Each number is 128 + 32 x the weight over its row's rms, rounded and kept within 0 to 255. Layers, rows and columns count from 0. Numbers have three digits each. The size before them is the row's rms in percent of the matrix's.

# layer 9 MLP gate, 704x256, rms 0.0585, rows 300-371, columns 192-255
101:136193092133130061101148116096133069123166128165130129177160100159121144149114133127106138211077087174137127103139107156104098108115171188125102111075120163157160098142153144144161131100124069
096:193170160156151065118095115106134133165057117102106124120168144149086182128067123192176115100076070067143196082074107096142135156138151130125133141078149152173113150114111156134116164155119186
101:127086105107145155160108108215062152098107114137043112104106151098170180103156161117132120085122112132140137112171118120133051156100127110074127135121160122124119175092174112119135197083098175
101:156155152106169078120107222165068152134127123176148057108121122135144148124106149156147101116161129155128098137090137118140120171076120146100177184134085055123112106146137151166112109134111064
101:139156122118123036118082125149143136102089105177140128115102104042138125089128164137154177124129126161121153153127175152130071118162076154133135158132124061144103150104176137066102166126143083
089:128135150098119153137146110138141130090115151098145140136120047198110110202124141168084110169092130169102092150058096117040112168136148114128127102131061132062110077161083156106117079189137111
105:131157155120173101100149176213117194084099098148136157143187126154123155158091150150187133105172064120094142178125092113106079126132122128148160161136093110133077089101076126097098134083139096
104:156149136103110105077137089111175159135148113096134165158164087161112141108191143177169141122193063161150147167156137140118125102135077126094117157098136130124141165121106069101136116112148145
099:171084079089186138146110122164090089111130125118117134121089186134119165145119148170124123107143189120223125122164101128123163173113170137165072119176112185092127197147104135146103134108102150
089:131147082107094154148076114057143114115148132092181120147116133154141124152088132118055183089137138210117087129151139112140150134168090121147123150080169156164173162122143110159097132106108136
103:130097121143186102133095078122097101161147106143128173109105137181145101105073053156154065147123151136127113113081136153134138186111132104107114196074132160131119200062105100132143169115098122
103:119132117146119144110166120096102118151099182103133089117111119126101143116108114209149136133131100173102108105117108105085083110108154092142056155173160136157084119089166102070108107157145108
097:124155119119128153136146132211093170138135128121135126144053137146150108117136206150180139158115126163146155090165130130101104100013114109123149144126145127142197111177103090109079113145068109
095:145130178113151208178123140115077119149165125099213108108122134128110147160088079149128109123142088142126124135108093088160131159078125105105117091095167158140130107126050120135147085177211099
097:125072177162095163167149132145192154161103191098141134114104159138094174101077081135155111151171098140113136079125133113147148164120112149057136182155103142167109140113120177118122126143185099
113:125191211134094093117113161150154140101108119124142099185139094122099142071088141103158131163114142110119099176092171139140127116097153069104160157175189152161068132103155088074086152133170065
100:171202179057069070096123189116107109146175061206132147149130094120167105057186180161079178156153160096113148118127093160106158149105163162107129097131129111160183154107170112108149143115104085
103:097122106132131090056153149133105107101130143167110070160121155138115123142107113131118108123120166123150164143126123152162165126084114117128111136147215054107143077149096176113110054174119159
104:131118124098119112049130168185113106124131071090151154148094099117083089179139100105089126124116074152154116096091123168170158085115152130143019109105177088120122109134106074113057104110100152
090:075139093135138159112112093148140117158115160169105159164107098075170141104148122125095142126107137108132117178171142162083079113098089150138059177140120120135178063205129141150081165128111124
099:128151095152138139089166112136090129143134117189096104101066151139212122185125118084114090119113121125088125117128145195107117132116136153126154102114129150111146163115132094073131133066096123
103:086176123051140106079096068168123105126115137169135109135113106117100178134132169111104132146167166110113129181127175117132088136132082120159136132147185077122135142140150155115139133227093107
102:105184096132152129152169178108179143142142135133106150107152195140112159152128136121170148093111156123126135116136111156139156131143074112102094187097143121123133131140094114180149149173097156
100:126105141151152127141096125144080133124177108116140134117105153108164087183100160151135095160137127164180117116102130128101117137075118170154118099093116120187115126180128090128135116179102208
103:143135104153219086183124083157122073107169110165133104168111155139117140153082124122149123140063155132127161139155145143163127120097185126125113149143128147127145064152126192158098133139128098
101:078110110172148144120093060133123109119067129099096101058114122154114139152142132107103073133156153139077121132136110142193114159115087152144122166133140107081117149160142123132146122233171191
105:095121140071080120124138141163127171100096131115172105118135118160091153108082167126132134127120114148107188141126123132157143101138121142162128076173157144173183091123111070113159086135173110
097:098096102164115114071104134102143156120147117080149214164158141101144114136062116107126161154135082096095125166067080132147116137127099151102101117114192087090048134196105132151169103110101122
098:099099154131144120150082126125129113106113134102051138120081088174143134109129079082128123098116118085162123125150111123133107142145149122086090079127204099043101068169119114151071114102156129
099:127178091100137145143081166137043083129114141106115094161118114161111135093094141120070175150128087080124157141149119132075194117113076090123103130012109197151154139115107170134071112148154143
100:120152142151104084089097125137090157147112126153097186103084119136082121139089144123155193197155127083106173122179110182172152151132134151122112134120151132165146105064107190085116123101091070
096:120121095083118106078123148085165097158115107153086135133144144080153141107127082120105156193137147111179153132099129138140179149054097112123118145138164085116146135104141099083163110089172078
093:119055102109124106146125160080107160139151157123169123109086162097155120116126126149124123093199137119138103135088133110175120161112131168089150128143132122209113177073180133091157193118139132
103:160147114178123118110100131215175097082065065144161124101104171110127151170104147112130075141148136092099124126048135125163164124119106106115123159173122146092119025134091141124147126179122120
101:161117128122093106138131151107132128106164191115113127107161126117115143160083120140090152184132146175092177078152104124175140212134144104165136115143182127129170144087139084124118155059113104
099:109175142102119137114105134132122149132238147125175147170141114184108136123069128116079158131165140127139105139129129145087168077137108177170116139074131188163139149138132146117099156172133114
094:123141144145137147110142014121167150091096154090135135110141138130118114114137052170092079149066109147170137105091096113171138111073128141095155124133148103108147200129154095112113144065189126
109:141128158141145078157140152152158095145128138107144135115153128090133180117093147097104084114130087089098079085123168097162106163144074142086076145122138129098152084197160125143097131147179103
108:199121112124155094144147120077114100108123146095120152153166073097142083179148110113113151097096051125086170120072125174129142139141089087121127120154128095100111128121042081163076053148130138
095:104093075124142147075162026105149122101130175149102091096115148063136125087097100152085170144122141160098122123098124119186076096071072135104074154159125082113084132138138108146175180097080127
104:101139189079223124128112092113156138058117164119158152107115130114113102156121105147136096126158160184074088129106084096099164087079105098112096170124145121110082129138161155143149148160113122
094:107095136135153156048092145050153120202139118121140114135118124085143162148149142115071099113152199116072192143120126143082092113084102113112110101205129183150155107190144157158121122119128135
102:133166093086104146130084137083141114164137103150087099111085095160133104097103097152177147093108126157144102103143143109142100115067127167132186076183162109117155106151102148151131138136178130
108:111095169075140173130121138158066167109117068135129107127082138169096145172063125157147109152150104094165119112103068128123135124098174132105133102116137137089073122173129164120098133113141137
098:149044077118159192130113136125191099154155155100161135118105124114144084146121131153163103149088136111142127136172164132092125084133171144180146118140139137134098125123068095106070102180083124
100:133090113120134127066175164125119103121075094138148089116073140118114117105135148124153151148132147117152098143096165122153107119130088160106075088103122150122040139117166130104117120157127059
101:129185138086141138158093149159130127112165142091124151179100160099166105122105186158122148170122167133148132112099149160169151159089152121208144157108127100152131149131081105060079153164159167
100:112157175106144085185109102161106123106149131099135127145100126154127114106086132120172117129144102178145156106084150127209142152090130162091094144141152135137157101168157164116114137163104079
096:151099166107125177149078118064063066113136052072158156135149147115135139151148069150088189132141169102130129140088064148145173156064156102115073145097160112074137132171178137185097147133144104
100:155118107077073168076130128136154104057177127139104106100109100167090089163094083106115171125113119116104168146154150156134165148092126093097146105147162157118148135103126171157156063159110088
099:059169137087161123071149126148080083140150117158132111080104103126122158179115106148138134113097142112116104163130077097123113099077092163155135098125136145145118119152130119102139058119124117
102:138182159065160207131133135140163226118137117149124138104112158170099125160095039125158166150106157136107122166130125106093103087111090110094082157150162107151133181112172195193128139109140177
105:131095087135155154083106148099131075167139128131096145078134113074107125170158141147179181138100138106157136183148124075157100148173116160132128105128132111100139096089109135145091084127092138
097:117104147136055114109034147126147135096216124116193136154124113084147101129097139175169172124103131144140176128138077129135088133114123104050213165070088075117149074121132093128083162137155123
101:146149130134104147134126079139075074095147100175082132164135179081121094118101139112155105109160105125108111162127144163191123097152167125172097122113123171120124146134133089154115125132162106
096:135126192036122098153124142159123109127102106152185179099202066089134163166088054113094139109155118099124131184105132085141101158132103121151095121103116156133131115144104143192138128164152144
096:155115137100080099147123143136117151067108091195125142109133134109182117129124117058128131130129130136110125128092099169118123136081090165093097102136112134075156130116165152129157113168115117
105:106139172108139166067094176190090123095105070158134108144118123120114133114116140125146132147150147151142092177093135065151107058150120111126132127152130101153082082132112130125078165173102145
101:149180159132083106133169135144115146124096160105134183160127129062171161168143138107136089159161190076116135116073127082108120130114119115130125141143185141120154116100125156164136154103130126
093:188132166100091133156166140119111143121137086143152173160171072130135106078159123102140095129137109116095153129128085109142135092147110092073092153188198079032131157064148077126145172119131151
106:104119123126150125127129111158136183132208116093111143190086101142140136164117118178111093157172155123153094138093082178098190129099086133112101136148168089165103058128070159109146140171061090
096:058126139144182115114151165119100192114090123089143150164102117123160144074151116118142124114075158100137062120086126114113151112141131114161153107158094083121146158129146170122127169128191154
101:135091102110096164096124105135144102135199159101170121111090123065136134114128143109146160093088130133097080164091158194164061133134096154114110128143154116092119147087152142142171145115105145
103:154122170100103163155108080160091120057139092106159155149124145122201137156153093084141165177171143135069176097143107139105139150128106151110112127106151068137116143098119125148132174089132143
102:133114106138191093110101127159135168117119116147155139112106156152134093141164101160160123136123170051119133127150102137063150125144115119165087157110180146155052135142149139136101123136064099
093:111135154156131146114186132097135079120104151111164093139153083104172146078140136094144185167095112120110142120135137098117184150123164151206103098149091107194092080137126103143146123148163092
098:060125188027137115130155147148096082117084088121174058174191025145104153118135151117119134162152130170136116079118060116145115130114096139171108104098129158144127145163116104151033159113091109
101:129151138109142145148166090194127102122171161161177112148142121114092060196130163102094076120175111114141148115155094209098140143196153153138093130144100171092102046095091141109133133095067154
097:089101131138130092160065120119066093125153116144115092151128141163122144098103115119178130135140154092099103137167180127139124097118080148128125186137139087180077130150175105117136144106153091
097:131079162122131064072135157143092087194111142129131118077129171129180079094124156163137141134106122164138122138101101154096101105068191122118148102108068070087104072135135100119140099127069100
106:121138125110157183111105118099156141147165088107114179174116134127093067128140103114149158125098155112137175105096128139114081147090141142149147141134148062176130152136131122099068126113128123
100:127153125131065118110097164107127136107174105146086109105157114061151136192091149115065123115069107111133112127104093149133119165173176077113108160118092151146120117223091106162160182082041109
# layer 9 MLP up, 704x256, rms 0.0586, rows 300-370, columns 192-255
102:126142110141091129092129161085112076159095115179069120178103107116184110125149106060127123140077144136141116168116108143141104103123116093146057124159142116171115114159186128110113123172100087
092:171128157096091134153090131138095137102109088099142147149193107116111141132134152079175153118150095118097160093173069104082104150143094175121156102101134152071122143101128157165113105137154136
103:154132128167115143078158130139157103133153182110141154112145127139193136109117129132114123159152165076153140096102135166142105174102133155156116129080115122112174157117118125124117174126155026
103:184124109107166169150135109061162142076097149136143164158174123067084085135107139174125082092116176168193138106173114175130092136181130104131111114061104130075119140142145137075163119210135196
098:159144108150189136142117140119132167173121183093163143122034132170112112064166139182114097121169115106126110121134097135162090092095160125146180099135156115083160127163097117075090156161111205
099:156176133136091116085158119129127055129115138121184104066151089089147164117126121117126135163104135128132114161129165104174119107133156094190144086148145151134113133122070191152183133090169090
098:127139162128061083154094097154152089172162085150127102196149163084116120112148177155197120140097142103137171082184087104167076085225148157137174112149155060113151093164105084200132046122096111
102:078130147208185123137141134110143109158132130149076136074110144137200143166105133105137183113130126113090115106132107104135131106163151133144155142098160139141127112130089138084108157117141185
096:152128114110185126062137169169145164094081159103138147146154133136111136149156087172135124093074127144089123135142085131122172097152213112149104158093129189143058127177126135135171149147127178
090:135141106106156183153093119187056099130080118140125078176124115131136128097115130166107087102137060128108117122101133161171120177135137199176106145112128132121109157151066149218148121168088150
106:178175121168131130141171166081178081134197155111133159126074092101145123132139157153134085108095175111115095152102107146138101139140118139135122101163093145136083153115131136145089084153145143
098:148143160115132150093133130145093173058113144166125047203097086113112150120111194103108133109106177159093130138137121128125125109109138127095126146147114145083131144144149076132162135121182137
106:079078140102144145085119087074074152119108112116144169137151149103115139142128136088081091143142086134098125072127143082111116151145145173120093156144138168170129086086146092166088128139080145
097:109112067186137124142183136154135090115135107129098115136106207111062097143166177053099096140058118174104080172092132107115130156168146127189126123104104110146052139076146156085107154102148137
095:192116118085118166131105109146116169091071170108136114158108146145108103136164073160156171157128165136130135150108125174127121125107117144092150192128180132118154145145083122041159122112140151
101:172154075165158146161124097127120184119141097111136178112151092134145150150126127133112131156134137120086093137156153137149067126173080146099112106097115105098174091077108154178131103140099147
093:119194123127164108143074101078100185142106124120161147210120108075117094077098171141109161065124133082141111180107160177083204161160205069125149152099111141168133130129105098080105167145197166
108:097111189167132105118128077109135125088122131143112126147127151102096079144053103172140117098083173152083179099125083136093118093056143075141140107127129018151137137169137132130132126132074188
108:101075115074200139150127137180049092119138149104088134109115092125079172133140151127139118159163110152100188112163127085164139165150151148189176106112122124150114166124116113111141089133128073
104:157153087097125161118091123128163110112184134129083107151126157177136131178118163147089121154169154116086049135072135132103152128156109161155176155083132108133098117192088106125127132072099133
094:129091108146092144140117179147124096099187125106149194110181110153126125113154131113121138171078130167112101121162131070124115116143071076083189151159156083141079127130121076107156199146081141
103:085119131093097103130175067134048098108102145174166146193126145095121139133083101086116127109129127194161123116114126134179119146122167129086129122181121179139125105139148095112131131154129124
099:108144170126097126097135132101116102136128170137150124091110118128128199102096140168083125153097174124150152123145128117147132237098126093109170129137115155134174188159101146102096149114144177
098:151112181169121156081159113106131115103155121072215112057141101116138105141133122114124111140094112133108093130072140101090148185197140123139107158138111035097115113117139099212085178134101164
103:122147110133170095149134052104108087199196055143071123110039170125071157146162137148159135110106072131119149080166143114170100186155150143120164136095133162095072094152176086100132153065126160
101:116132092140155167080090084130108170137078121176139132121169104138103120105126108110163157103119113098120115151111142084141109120176156138174086132204165131119132122120153114056172111187114144
106:119141156167092133094138147112114105134093144102084100113151140141115123123124056120190126103120131113183091187088167160088167146129101125156131147114146125155169074157130134121121091166081108
097:112134194109118123167082153103137159158228120137094123134128069091108115112134128135131171093079090087126113145110082161146085099129136108080117076099141184113178146129134126133106134212148093
100:148112126123064065192150147137207120067101147157124185183171101062168070111136105097141243150108155131089144044129145142170079173144065105129193171127165129124138170085131125159146189107162123
101:145155117156083124134102098159121114159100137121044108104062088144166122135137095143058164153109105098135100114159156189080135114143188136111136111089119115137188114135137097119133117134107118
100:193118106122151125153104072217127156141094090158087179101114124135162095180076140049094159107127136124139108106138091168141112145171147155127125191107117096078103121113112179160161088129184130
100:131148135125122108079086169135186163179102086145136149152101111127159126072183142162129142150193145093132117137153130100082144122149131173188126132123153126154117058190144074085116127115136157
090:119099111088130124141116098080139133114038091134184053112126110162128152137134113110195126071128132085160098115136166093109158127174121130117134147187170138172121142134134151097142126135177146
103:094172138155155096122127162134147122127189137148149119101100153133137155132116180107127125101102133106162124108159121142130163083082123145064087134142164082113160058100160094117151112180112192
098:209113123090161066186056136172099061154181171102100145135154138126110087134131171137144134151130177147154130093132124174154123143148151177088108104113144157092059088183118170120080141105115148
096:156136154097154065156109150078111100092102166155091151169144183143147162145140174139155121105071149074084118156138139115126103118119099179094109121188121143107123120128198149175149093096100149
094:167118157104080145093122152114058125163144095187157147140142128124124133132136077040123125136089148128130125208138129186170153155114102128067128142133171125126210116153150103109182101112107151
105:144133168086158108117151133127097133091143101085151115161179132087195126121118128125134155121152100186074163111115137132135144086162131170113098154130094085198109103058127130114115099117164123
102:088124107179137072089135174102168094120105158054131078142140161170162112073126102172093094173103103137148165158120150124120162191109157171073164119110139110090109173159182115113118165083127161
097:089152122047089110175171129148148060086169119091144169134177126151094153065119121116139193113079098102103140135041186127153141083176176133121164105169148095141077066107103121125098110143123146
109:121137105121110134185169142119087084142151143121154038134121106165117153101118123097119127173096163101135130156121122117132102183182165116116173121161078188148113135171138148111121213104157111
092:181137119097110129124127154074158099181151096183097177122112121114087084181156140129119147143156180149148133098111102181145172170121164146187180132093134081182156138156129106115119191113138145
103:147176132141169127204094124129189167151120121090163083139046164091138136135161222054176143140144090217118184150190077155070084099083133145145121122089113112113131116167172140109114154152089108
103:163082165107105110134110116131077079151148121132119164051124166062073156094095096084124142135108144130114146132131118096250102120135073196163106124110162140096157171102144170138188182045148145
096:186093105158147112130111097138114130152127104126108128160112149106162117136151141156095089106079141130093127152126113132108099115164174101152131207139164000141156128084144171104118158175095150
102:117104152107137089057093105088134122134167174120091070112148126151103115118110116110121097194068130112141126112132176081125116151118157119100120147166158099116189128121130128147145186121077113
097:137173118137130134119070153096132137141107101064107132082084067049079137128200139169159107066063119091145105143077097121074157090102105087129068143137154086124151091109119163073129150184202135
104:100172073132133044097129159133127128116074077126077114106145169137136112115085106089114122145173125101104153165082131156142202136205140125148074160185095126125171026106071130085158107131104074
105:100071151110162146193105100137146139164165121120096154204156207131106193137158089157129133109099123127122129178220100147102098124047159165094138127132166141105106190156166139132070146119107154
092:160166160098105130085120100153144094113123100144167084113101117133079123110133066103144101128164152097129131111153103140113112112122132180124112160158108127135134162119179161197142109138217156
107:119222106162142170123119099210112151126137115100154130105108165100145137195155154111115050109152136111121100143148123107155120093113120113109106098166085124118098067143092120195119059142140125
104:107110170104094139167131126139084106164133138118090095135152169188109126104124121126153081150085105196120192128128148123184135168114143131142142124186126073132144151142126097067038172091141125
103:112064162159116143123132079097122070134090129174146067104153112071127115094131132116196140113099099085135165138045154127088106052115159131153158094114143096131158104134129073117139155061142134
095:167130131102101079109117169082127097176136059164134146123144074147131111144108155158169133114144139128119165101148078115109108134187103080124102139096175117173130122081112113137102112145161069
102:216146087154164096113140096114170109149165127081138186160163117132080141118146153184130108154209129138118158145169108115114106122161111074135162179123152188144118147121106193193100126129136173
098:136135147108143098115132106193066142070108136162112127150115182133116108072160095094084168183152143136153101134074097105149113074178151178137137189127130096147190139179112145167129116115151117
102:170087110118089124166078111130088115107091118171133160102143122165100150122124130095118082117108093127087196060101134130122161112108133115144129152109094153159135152107153139141118083129144068
107:147155146086059124095133138071121142107140163144153083158186117145118147062163155105108098171091130191084135173139180109161143135150148172170070187139167119172068195092134087135141147150109104
108:157080118144172123119109118156175060092150241102081104119126101168130127133118167196097140118081095166121182064159082205081128206087127110201104150088094095087091111147141110123064154126116124
094:132153107111102130106079137164135177108106169097103096124099128128148167134063149135152094070152155115100133136115170097072111100127105112095147190111123091135120071138137152177166094067060172
104:123160126081129144120078174121124093128152108141081146171183085127184167120120152162167108231088144141183076172087156073116095108120161113137154036128125151155140112175137128100101239159106100
093:142167127103104129157138128152151138154104128142146122071129058173132140133111133138165168104162095103096080184101067096037139151139183155152091105122135125151133176082142118159178162226137109
103:098113048106199130085101092152148149131127106081150134132132156121120115073145144107070105144151120231145127127159190126053140124104174195110104169185136126147152111144095130068118133157054154
103:138159137115122115137125105058168137181140107087087116149109088166138139113136154135107128174176174111147152132113124132124013109177141136158168180148148102140108101168158165085156161136072090
101:170153122087099118102112139143120079139146133126113102070134111079142143140166092149115126095121139119140142134098176068224116146135189093078114096127107190131118112165090072184135119070138100
098:042088128146078128121118106109115149117169166171072123112167102165149097090116119166106171136115128119137105161128169136144160197116163135118150153113105129117096131100116125198118115104145071
101:204164203130077140078131093131134141099119124155175149153108091104193128100164074148129170173124201118160115163111113141168156142044147140118151161090170079196108099123127140174120136139075098
095:159131132065164128146173140120110163127157115120141102085150098116141163135120155060123138170119070121093124155136205146174146080119158133139194102170154119119108119139143107102126209113138093
098:108134090115098124110126098113098154126122165110114096168080148113158102120153164121124146172127074164112097186117136115164192073141089149081060151160209118129131087111104170132134127147143117
098:145165126135155145080174079082185127193135064120116127118181154121153123124131148178095098120182123101101122145160088118156100094175136182211111102081114165155134119108100129117157160136132158
102:152127115151135102143126139119136142087178101171099137164116105102085123150131134121211158176144078159123099070115139126100105132157175123154094139153184138089097135149183095136176121133121104
# layer 9 MLP down (transposed), 704x256, rms 0.0586, rows 300-370, columns 192-255
099:160093122117123157165138146106143156099121158102108133135130144165136108108132135106099046122164084155108184120169126160107184144203097138087140164131137154117123085094165136126143084096141121
094:138125165155130111111164137130149085108087140160120083114063178158137100140110117108130141108135181139204144114142228142147155157135146115165104166151076167114115110095153056081183134113121123
101:130126109139107100146100164116089150098124101117111112073081154154052167150163185183163143125128100163123150130128121094086088163107084126056169131129063119098108156130162139153153068146155124
104:060088172112102167209135194150097116145084135110133109104123122153168156092100201196117138085107075118124087137099154129086122144115132143129124140159181126130078139153147165197043084098137138
101:136128123144071150125113105146147150106127071211161127136117096151123169111095146130144135143091151172148121156142058057050132114110136186131109109158150118111123112172137105137104148164169097
092:122146128086134058060153124136180131131122222129072080082178110210111139119133155171153147116132056131142109132098098161087146188149161112098077121138120097138105132120163178144105140101156098
101:141107142072087128121110117076168159139132164061134117139123105099088113133107081132120129128139143097149117140129118108134194141158182156122092137123207138121160129130209102098079143121157156
102:133138143172136063066147153185167164113083125114155128136110138109082098164144123087096114171120130105129141123165061136069135193106113146086095151125128135058113108121137095094120136180107083
095:134109140151119193166098104099130138120155155124192094111053113111163186097106128067159150148195129096180199089108210169188162146092114166140131149120137142174163144070145116084104128174115121
090:141109107175163091100117212144151144164108115160173188090112150092141091187144130111144193113143192086193159163147103095082145062136123104094087131101110135147145140077152123067113179163129099
103:153126162136136179091148181125096152102135164127189145112101118115111079123096169126103145202125129107146064100117062079204111156118103124127140108083095124117131142137154113077057143108146114
100:170091149163160087132130115096144128126124190098081158106152110176114185111152119192140122111218088136139135131080155157097102124180102134161129101160108104164160087099113068126069102168123121
101:191168177091109127097152142128124143185146149164145145113084102090103187158138157159197133192104144124115110161150135172129116113140098134137141178142163126103182124129095094098131135060137112
095:113120203116126127156126120109167096147095093109135172118151094141160111124128130170123147178118135090141157101086000183154168103135060126084158158137179128171124204138152138122065146172130137
097:120078118161122158147158135075158151114138126163096110102158121126177138138160166110099085115119137131147117126159198168148080127060107158081106181099082150181120133116149093150121143130130146
103:105175191137093088126175125145120089093139168101155093152148088134140142046116142077142134115125145127130107176140181132079156174069202127186160107130138089194054219180126103128098139118097080
096:224114146088166134132154186155130072084190079153131105098138143174102136151162122106072113193125091194112103106132136094117093117085065147134101139207086170102117166129158102125130084125095100
104:153069060072141128136124084089149115144106179130121076143135169151136167185118131168152141135087136161158095082094079029118109128112179097176132120197142150133081162132030139077077092136111118
104:148159139119152102156088143066131104151223155170138123179088117126094143132150071134124079138141137128116124186097148128067150141081118119126131189164100093148151108082139125131128152154113111
103:192145161104122144088143154150126156116099165147083143175141146093186104119081161145063106129133167131115088183137097126113127115166123163151098139097143109123087093185060165181157176121068187
095:163112123098109130082149151090145132116174104126152122101076158084071111183111169118099150125084101127162110121142163122130128206135088210108142156133079181113130127133049156204165093101182137
102:125125182126081163109155146171102104140129138097186103119104156141152068156105146158173167112136146061133082191124149154086152129142130121153120141123201121128186092112109121123115128120154187
099:160058199165092153128089158112093167103119131087164151141118144129120046138170148091156095144128120187114151111127198114135184093103043146156112135118079140159150112107139142126107115186142101
107:100092152146116122121153182183187143145168111090080121115107154116106084167169112115169109121113096151138115183188015182211127128132106125080139134113105109097102131100062150130165119132107159
099:182127136147132168144083142051149075097116119160109104152114139159100145144092144101132114115151145169170158085075163073050159161127095110111112183053123148133108167107198132088176083102157044
099:124121152129123128134133134113132123121163100187160092111155193121194090151162122093126170055124156187155172135156149114158077128154139155120134142154087110179124093195112112168095182139133131
104:088101131136136110142176090134122129109123162045149078113160131131095102152086137117125102187206200143142140174138109121160147134098127152131139118165140095131126099120101162177119086147125125
098:125121110175117133116152106103105075110132145168150167108085124172144093100169137176144117089144140112071091137181130122161147116064144080172071175117116116095099149102049115167111118155134180
100:136101172112134147115116099125088113121114148117136132110102120165098186091113075135084134185112165105074127147137116086109135131149185115079166156144168107135133113179124107178168169151117070
102:099136095153124091154164134108127126077068159076174163097184138139101098134113180117116127164115171149134121120122131140053152181109071101136146113145109126149117096116154104088102115169210112
100:127116147109149130100158128118119088121146169125191125083113131100151165086083076112129072119091143106116056106046150076136150132162065116098137183112086186125156064191135129116156110106109058
101:112172164151189131090144113163174144092179153149159095092153114112116182153125069165175130110089151103092115142183091096108128143220133128147143142142133125137131141125155151144142133094072175
089:146161092122112086146105099175128123124128145135115105084143155069116129108117119096087135161145080164138092108193165171143115106193135104122115134120102123090139112173116087128076060156115128
101:100143105109180150114166067091165079142076146120120117106116145122138118118131128128104141098167089173182114070083156150113182100119065135168107122128115099096175112092145170151134105153151114
098:105175157127140168141135099157056170110121100135131139158029092070108170095106142160168088125079163171133137092161153135158155130128096106184191159189066107127125141135136131143140095112109125
100:172158074126151161111095092146105154122113115124169083126117096186165150101122115137089114110110119145179141124092050100099133089142139158100070146102117156099104160159147127103139099121135121
093:093164128095125121164072175127174109130190126056112146154132140135114122129097146153097132075150070110188118090166165062098140096155100138122089119166147123128075133119107104131145159096114135
106:140132125158109110118143123111121109096152132114130143122116162138091152144190123145140094149173163134112125129120175179141187070164102142168101110129099157103134117156127114119070147090162133
103:118110133095117124143096085098159123125132086090118127130128150152088132149103135110121116132087117146137109164157176147125098118152140108133140092141123102149095116142094097159138111130137092
098:121122126159103161046139104126152154125137118121125103130126122107146089149109112105132110162123143161119092177174136097136090116106117063130114137069156105089083114205127125189251148152137112
108:137095096079158135136127114094179142069104133104180124133076114168090109134146175096125113191128177110103124067055138129110122125132118061130134148100150164152076118157121172172089149100093108
095:106173154123127087106169111145104125095083125174090172130123156106085149120126170134128112191048048139140163141127100090180113132125117099074095103172054107114135166112096179178100117103114093
104:141161102082147077092203169191117114076161136110138124174166120157147166088148134157160085131061136115154123166111155150095109140177150123119061169210057156166074106158144139196175123097055085
104:150107153180140152155107120147144164110110122085167108102080134128069130091085138120109130127089205103174167172090046106107115140147099110153152127145134093092145118113126138146099108124096152
095:071154163124086146133117073134087113138106093121158142041126102134099049100103101121170146143098088120118132097114190113105166152179067177111096040117082171093120103139110135173159168112106137
098:170071162087149147110140145141133103128110136150108130080109123096140150131176164090122093113156152125147094155161212171126152205113100127141136147097113160119159160130079118086138097167186123
101:130092111080093178123094123141137185113122104094134142151129098106127144151148160154120100103165141129144149150132095148116117187075100098163098108124104132125118201154106099129095194087168119
102:153112148098114130182182091163123126127159099124099109126128092174139120105141167193126188170153159104115100111068193161113135048114133171100161069135165125168109145134178118185130156166116108
097:119085110143106162079105124128163102224153141155129122108129092144081143071155134127118117149155086176159187112131186182154159133079117092117112135134095117162118151099119116164093148153136118
096:135100140157097082147084142073100184098119119167096187131148147152138117124141168132081133169113120157130147151112076085102075118138142132181179137149087117156115107139116073072066079119102119
105:149120090203108180147073112127142077123164054111103110118088143130173138122160134085140166180167103100176124109142072133138112126135126092099142099125153109090196134176100085088111166146146214
100:112112115139113074131145136100124135160141141109172102164120140114158158131143075148176076128173119144171123122139142153138187081093139101071091048126075109089126087144119059128095110107077161
103:147131151143206107167143160121085124142153093103135100148070080117093069141133115099100112139126101088176160124067130108144073081139113175129159127095188111162161127043135088148079078132140104
092:123145127137113145127137130090121108125065142152132119129098110163111113133172118126119092138117160211093108123131104117173137137130173120182139139165108184128121135153115114158123097162066196
102:129145119127119113121153119127070148112111057098123204113108091163128114141111199102156097185096134148159104131122125126114100101137165117185124130133133068136074133102057160112101095124123198
101:186121050192140136095136104086156148075125125127144086131132205139114116064159142202220113120142115127154161131164255126105153081044108163077135148126134134108090156139120146107136132093114174
101:157129125098149142086183118119120135144132094108169105108110114129131126089156156142105087129084146150135160159181120164074073072125115136160121121154107122114124130183162068091084112157117108
097:073139141116145128117178168113117132106054115117086120139121104189150121112141137188162160150167162157114172126105080105174125109184124058161166125101123167132140099137083126117104083103132111
107:154196149143103097096143111108108084140188143123111139125184121097137142143109134113146105105125136155133157129116127124140128083093126128159116155136136084058125189142086128145120077125139179
090:141173155105145103106137107122081148112149117127101151144117123085136122195139149078099136174140123169126187062124072131118194142148128133145151070118124119075120120135165073130140194153174140
103:100126072211127120175154133142118144098094077126121173155091133126086137114085111069118101112115118067100133092124161160161164143194143145079145124152129134147113122101115170075112076155099154
097:135142092107124171112149152182153082135104110118131051077180157128137140155163149090069117158154088160138167090167125169107136145184066154081087156124156120163124109127138083160106043083092096
104:104176171124164129127089061143114132156128158164141121089070153130133134122136140106151167122076137097142138160102070097114137134152113134206099121127186169155165140143091126130111127116122078
103:165152133106128141129168168151129090141088136164150134130134098077126132123198109089148190156176211111124153117125237123115165113148134127078127123115145126150113154095097140103078102100149110
100:120105104113125061163156154074078158172123073104120149155083107134111112144144120103168154130144133111186127078175169136094109161116112138114145149120186164141156100118107159146122180139068066
094:135144116145088171145189093100116059164153161089136125158186152099121153105153102098124128157133113147132118130124173127135158120205123099150139142132112120173116165176170169124172128173091061
102:123083104067156124091150096143094082172211113112102149147135123123115088134100093126151157127100094145096093125126137164144112078131176075068171153200148172097153153157076067105077164116127181
097:177116149101162171157129126163161106141100143164155092146172137131160223147106110095118106125151146109166154146106142146136149155194068117147144121160088102091091132154101096107133079119123133
098:067133121158097147152071163123120152125086131097127165113134112128109107167142112089114120134103172131099083122111196159178151155100160113141139125154120119137119120117115003119079118086154209
097:190128178164099124117161107099161140133067101158160185138129103092132091192136090136137106130129103146090126136084141124162108113111138142136079065160054091137133097161143103068047193154142117
103:115134122112127073136115151147152194102157132085098202098138176163143047169114129157095133167157132131135098158127133118094130128134131090152173137149100109157127169083097159117176214099147117